Each number is 200 + 40 x the weight over its row's rms, rounded and kept within 0 to 999. Layers, rows and columns count from 0. The size before them is the row's rms in percent of the matrix's.

# gate: layer 5 MLP gate, 640x160, rms 0.197, rows 178-191, columns 0-79
# up: layer 5 MLP up, 640x160, rms 0.208, rows 178-190, columns 0-79
# down: layer 5 MLP down (transposed), 640x160, rms 0.101, rows 178-190, columns 0-79
gate178,101,229,245,193,277,249,183,208,164,192,192,222,213,160,193,147,149,148,180,222,152,203,221,229,225,170,196,204,239,197,149,199,194,227,202,208,215,256,226,184,182,210,198,160,193,186,226,191,265,229,259,247,228,227,179,149,256,163,227,238,188,171,221,97,275,226,236,284,201,227,153,228,243,204,205,222,180,159,251,246,212
up178,095,320,198,197,138,238,155,195,192,215,185,213,190,168,170,239,234,213,194,275,246,162,124,165,242,236,194,256,176,195,202,234,187,164,197,222,181,205,179,267,183,177,197,190,231,186,165,171,231,144,248,189,217,168,81,234,150,178,180,209,192,237,161,228,91,186,182,200,158,245,155,206,158,146,160,151,180,213,234,169,102
down178,097,230,213,253,222,173,184,210,164,157,195,213,204,139,162,212,235,179,200,236,272,179,118,226,170,238,211,279,146,162,120,181,218,228,206,263,234,206,133,230,201,222,189,122,166,259,252,247,207,227,275,209,194,176,230,192,119,247,206,219,213,264,263,192,206,258,153,163,231,204,230,214,190,242,193,174,186,276,259,226,163
gate179,099,164,210,169,147,181,237,181,218,178,183,160,187,231,159,224,164,192,116,221,199,243,159,190,213,175,191,200,197,182,201,197,265,165,216,229,140,152,196,205,226,160,263,197,189,177,195,246,233,253,230,184,192,224,232,217,186,215,181,166,233,216,145,190,226,230,164,180,224,295,228,183,162,221,261,269,223,129,197,209,226
up179,108,160,245,176,197,162,181,237,198,179,252,195,152,163,244,214,200,135,282,144,238,178,258,137,252,173,200,215,174,161,195,183,222,176,232,173,126,179,169,203,208,170,134,175,217,179,174,141,159,225,281,159,116,235,195,212,222,176,246,165,253,241,205,85,153,169,131,258,206,226,226,205,166,132,221,148,267,212,126,189,138
down179,115,193,207,270,130,207,170,242,249,224,202,287,180,220,176,225,223,276,282,214,163,146,207,223,269,214,180,233,216,199,195,192,184,179,220,103,160,212,273,180,169,200,203,160,167,124,186,166,178,204,172,200,194,232,188,181,172,177,184,224,220,222,184,159,160,165,227,150,184,168,150,276,177,285,181,135,249,124,182,262,209
gate180,092,215,195,126,225,203,189,214,253,165,213,129,279,191,179,206,290,280,243,136,180,209,255,209,123,185,262,136,264,222,172,197,163,236,143,214,175,248,212,154,201,229,157,138,238,137,154,198,185,153,168,157,155,200,192,211,175,255,174,241,248,254,133,273,172,256,200,248,270,175,186,170,174,249,257,188,205,154,194,206,224
up180,091,122,216,201,174,183,153,243,186,162,226,161,221,224,198,214,216,226,242,185,182,180,203,206,249,189,213,121,160,192,230,228,241,138,217,208,212,213,194,171,141,166,180,197,268,211,170,207,236,179,203,232,174,267,146,181,234,206,222,225,227,245,203,219,158,259,236,283,255,139,194,189,158,190,179,322,169,217,161,167,154
down180,099,170,256,287,154,171,233,192,191,181,189,217,209,197,291,188,192,191,253,227,217,186,279,152,236,215,206,178,167,116,136,155,233,207,266,227,231,109,217,192,219,251,179,135,175,208,177,126,139,173,160,240,128,233,158,177,239,232,188,217,256,139,240,186,153,217,213,206,227,169,197,68,169,170,192,176,194,186,239,180,247
gate181,099,289,219,192,190,188,218,174,251,204,144,261,221,170,170,221,187,146,198,173,197,202,239,206,155,220,194,134,136,192,177,217,170,243,159,244,274,233,218,210,149,211,236,252,195,171,242,246,219,226,147,128,277,164,165,190,203,157,86,154,194,116,273,184,202,230,153,194,200,241,89,256,200,264,220,232,176,224,247,213,223
up181,097,201,174,191,251,132,160,196,162,197,214,267,176,191,184,239,143,216,201,170,203,296,284,177,231,206,234,209,234,245,178,171,226,95,131,243,189,200,168,233,196,239,177,119,238,233,194,193,198,141,194,154,235,169,183,165,96,164,162,231,241,222,168,106,182,172,162,211,138,120,221,180,210,202,225,239,193,237,223,140,226
down181,097,176,207,253,192,216,176,153,206,217,209,150,208,186,164,136,224,187,217,172,184,205,180,176,238,201,193,241,186,214,152,210,148,120,228,214,220,150,202,196,192,187,193,195,225,107,174,158,253,175,242,182,156,242,252,185,282,232,272,234,170,242,251,213,229,192,166,187,162,170,315,228,159,174,181,161,244,148,179,249,220
gate182,094,120,73,237,278,192,188,209,190,154,232,232,205,151,202,204,165,149,209,202,189,155,216,174,143,228,91,247,145,177,193,245,123,206,179,216,205,230,267,262,126,178,282,165,218,205,181,192,292,186,163,220,217,227,118,205,160,154,163,128,191,256,243,208,172,279,163,194,131,173,209,254,197,183,221,212,207,216,165,218,158
up182,101,106,218,187,262,200,200,210,217,174,265,193,197,124,185,218,192,295,193,195,211,162,240,187,193,201,179,156,256,148,222,214,173,216,145,188,261,266,216,144,265,287,146,130,189,243,185,250,213,156,143,246,167,257,218,203,175,217,249,178,131,197,133,234,241,214,180,153,198,229,189,227,220,142,162,261,140,168,173,145,176
down182,104,191,166,189,184,221,175,169,119,196,182,161,214,261,218,273,183,207,188,172,205,172,191,240,116,202,155,181,191,274,208,212,243,245,162,219,206,187,209,212,197,222,198,185,272,225,205,176,195,115,172,227,197,159,147,191,178,171,110,205,136,220,213,165,176,274,227,218,210,151,123,203,218,217,239,229,210,184,220,242,230
gate183,101,192,263,198,213,218,174,320,252,167,177,232,231,185,229,215,175,196,179,195,196,165,224,222,147,243,205,169,177,201,190,144,180,178,232,209,125,168,243,227,167,307,223,212,194,236,256,221,192,177,194,258,285,263,172,209,171,183,278,283,172,260,162,235,273,199,199,126,175,187,258,174,228,181,239,238,285,200,225,191,217
up183,104,221,177,187,196,181,211,232,211,203,168,124,186,258,113,161,179,188,244,211,242,172,171,219,218,186,190,209,132,141,249,210,165,220,237,163,226,197,244,167,157,185,114,183,193,200,197,154,200,224,182,204,230,220,127,255,198,210,301,198,227,138,187,181,152,159,257,247,222,259,232,199,228,230,202,210,221,178,199,131,296
down183,098,179,256,154,237,219,204,194,178,235,222,203,216,231,246,236,91,233,214,240,161,135,228,155,192,237,219,184,195,251,184,203,220,244,187,157,225,122,135,281,234,223,206,156,152,279,262,240,205,192,195,146,179,198,160,184,144,185,214,249,175,173,232,170,139,204,233,198,194,181,245,240,222,136,179,294,252,207,133,158,189
gate184,108,199,170,185,158,157,137,183,200,189,177,175,205,199,158,109,170,206,243,165,194,198,200,212,242,173,239,221,170,255,202,274,237,213,221,238,211,189,131,261,200,179,195,252,204,192,220,138,224,201,165,225,203,188,138,177,251,198,181,237,241,202,229,215,198,218,235,144,227,200,141,332,208,208,188,226,322,173,204,208,222
up184,115,175,194,261,229,155,203,201,153,211,191,188,237,182,247,140,248,210,195,177,239,149,173,192,218,234,211,157,222,203,211,163,163,231,175,194,187,184,249,209,161,269,114,245,216,131,212,331,215,206,216,214,179,226,241,160,193,242,195,210,131,240,192,211,192,212,235,240,160,153,224,183,210,308,198,211,194,173,231,188,208
down184,102,123,185,196,171,189,219,159,255,232,202,182,160,213,258,199,241,267,79,216,187,197,167,255,157,194,188,202,203,129,214,183,165,263,124,121,235,58,225,177,208,206,175,188,206,246,217,158,282,252,215,232,194,202,170,174,243,188,202,153,209,165,168,272,292,206,160,179,164,255,261,166,182,197,204,251,155,258,194,244,228
gate185,092,190,215,188,286,126,171,204,197,170,111,175,128,209,258,154,184,224,240,245,207,290,219,178,179,239,201,217,219,206,241,224,277,202,196,152,206,281,237,242,174,189,356,187,196,221,234,193,201,187,202,282,178,202,250,256,186,253,196,175,153,225,274,236,287,269,208,236,248,172,159,227,205,179,159,193,255,308,248,235,261
up185,100,188,231,142,236,237,182,238,191,173,182,202,247,260,193,243,190,189,128,163,109,264,199,173,161,218,183,223,123,233,158,199,204,224,273,218,205,154,120,223,165,254,171,184,137,176,173,136,219,196,251,126,158,249,181,211,198,241,212,233,206,216,274,160,214,179,158,166,185,264,228,212,164,167,219,181,211,223,201,178,207
down185,101,143,157,167,158,258,290,190,248,224,158,143,176,227,199,187,253,195,216,229,279,174,224,271,220,216,161,163,254,261,133,170,190,296,175,169,234,143,169,184,223,222,165,224,239,223,135,153,179,165,213,284,206,186,245,229,221,298,212,256,131,212,229,238,214,223,250,253,237,218,167,160,220,188,166,205,233,284,190,196,182
gate186,097,227,214,216,227,252,191,234,181,172,177,144,197,210,211,149,227,187,184,178,187,144,157,249,216,265,155,195,130,210,154,143,209,196,276,199,290,280,227,219,166,203,228,230,124,248,164,231,218,255,252,215,264,142,140,172,190,222,139,271,126,218,170,154,215,240,166,165,172,210,171,232,185,170,242,181,220,128,249,224,198
up186,099,117,239,192,169,196,200,211,203,81,218,191,134,200,279,277,211,128,124,160,226,228,315,184,200,179,186,174,201,209,188,173,165,199,242,239,198,207,213,188,223,232,265,212,207,212,197,216,237,216,256,173,203,271,217,183,230,165,179,161,250,239,229,187,238,170,232,224,186,213,210,148,217,238,226,230,159,282,196,241,154
down186,100,184,202,204,179,220,221,152,160,188,192,248,231,220,171,216,209,107,214,285,207,205,236,229,94,190,114,229,195,260,135,203,227,195,186,178,189,182,190,185,212,218,242,169,209,214,217,189,204,185,180,204,182,142,202,169,243,108,178,251,251,196,231,190,224,190,189,280,257,115,200,236,129,179,212,180,211,131,223,199,194
gate187,116,227,112,195,220,216,216,209,219,193,200,214,252,189,162,132,291,127,190,208,296,250,200,255,171,242,166,193,253,256,173,139,178,262,230,206,152,219,225,198,146,215,209,183,167,246,179,225,270,235,178,235,191,214,119,179,199,197,150,161,145,254,225,147,206,207,187,207,195,153,177,209,196,233,217,237,187,264,223,222,279
up187,124,200,193,152,198,193,174,200,204,185,195,159,140,149,158,316,120,260,186,170,162,181,237,174,316,137,237,210,177,205,223,203,215,251,216,230,255,172,218,188,241,216,206,254,192,226,257,222,156,180,160,263,134,218,233,213,210,210,218,246,197,228,174,259,207,134,227,226,174,256,221,184,168,208,96,190,171,178,226,139,123
down187,121,273,144,233,220,194,248,196,261,211,199,241,193,169,108,208,271,222,185,230,198,285,107,186,254,189,192,222,240,132,233,262,172,159,239,211,194,199,80,224,152,227,197,220,238,170,222,127,239,208,257,203,177,225,245,198,121,158,196,150,238,156,224,218,225,195,205,161,198,184,189,209,165,226,159,213,209,146,177,207,229
gate188,102,205,252,214,189,272,182,220,213,199,181,211,194,210,187,176,296,257,117,185,127,149,260,196,229,251,201,277,205,112,122,200,158,200,168,180,159,151,200,191,178,186,145,221,282,217,187,149,242,175,198,267,242,202,154,111,221,214,217,230,157,187,215,246,219,134,228,121,183,220,182,231,202,168,218,179,185,200,204,205,266
up188,099,172,226,299,192,268,154,232,232,138,238,250,216,247,243,260,197,160,189,250,188,232,250,234,223,216,165,110,220,213,229,277,194,162,118,120,280,234,159,216,127,135,181,210,199,205,248,203,146,161,190,223,179,197,147,195,244,149,153,208,246,180,170,114,213,233,197,160,267,201,86,205,179,165,196,161,190,138,250,220,193
down188,107,227,208,180,142,193,183,211,216,180,285,163,182,185,256,172,231,241,231,233,235,273,208,212,243,231,166,164,146,100,231,257,190,199,160,219,162,261,159,189,152,167,213,175,125,200,264,237,168,222,115,159,155,137,229,170,180,186,199,203,143,119,227,187,175,192,247,243,267,201,275,182,149,233,150,221,226,137,246,201,165
gate189,100,157,220,187,267,197,263,216,217,226,134,208,167,202,226,98,176,263,158,191,221,129,205,166,175,235,196,207,180,176,236,216,165,256,218,155,246,230,155,135,235,249,186,119,186,251,177,120,251,180,180,260,126,193,232,194,187,229,169,243,198,134,179,281,156,174,210,229,105,176,206,212,189,223,221,198,149,181,218,202,179
up189,104,131,190,211,206,226,149,148,204,171,239,82,295,154,146,197,209,159,238,162,174,116,197,219,232,204,285,235,210,238,132,219,161,130,196,242,227,249,180,161,218,257,168,254,200,189,142,273,177,221,202,182,182,217,214,160,150,159,262,142,189,247,154,258,180,176,235,194,251,144,201,184,243,141,258,177,250,215,202,138,242
down189,105,238,219,147,238,158,251,217,304,174,162,206,211,266,241,205,190,242,161,171,238,177,189,163,230,185,166,159,194,254,203,200,145,222,219,234,128,210,197,190,151,195,211,177,214,102,195,227,203,156,205,232,203,208,202,219,248,167,210,236,232,176,165,218,228,176,127,165,98,293,165,258,185,325,210,201,168,169,233,123,205
gate190,098,255,189,166,236,196,212,132,200,140,187,277,240,228,163,196,213,246,148,230,161,205,237,203,248,153,206,248,271,126,107,232,244,252,243,173,270,168,164,188,210,228,199,233,174,131,151,279,227,249,157,194,208,237,156,207,309,195,206,162,180,264,188,217,211,233,220,224,153,182,202,237,270,200,192,194,245,224,270,249,198
up190,106,204,219,232,155,121,193,247,203,231,237,183,247,204,183,147,274,229,218,142,252,196,93,148,203,230,171,107,148,218,245,289,158,157,214,220,156,178,174,166,228,164,178,188,194,183,240,235,146,235,195,207,181,156,251,203,156,166,222,187,201,199,177,202,256,222,218,259,178,180,190,198,249,197,223,172,207,153,133,251,261
down190,092,221,190,269,186,194,177,178,215,150,177,201,198,273,152,189,202,251,232,206,182,222,233,210,232,237,173,224,205,195,131,190,247,181,288,162,82,241,244,206,237,259,174,223,195,220,253,185,170,181,166,176,165,169,267,187,248,131,190,213,179,189,203,201,220,209,214,169,124,262,183,195,232,198,161,256,118,153,163,260,193
gate191,099,264,147,195,174,198,262,197,221,228,190,171,207,191,245,206,211,221,189,192,191,229,279,250,302,176,236,149,214,192,142,209,158,284,151,170,213,182,206,241,192,219,202,207,162,197,145,176,222,190,149,179,298,200,193,157,132,229,107,236,178,218,211,218,225,187,150,244,194,236,143,256,177,271,202,206,199,88,189,189,226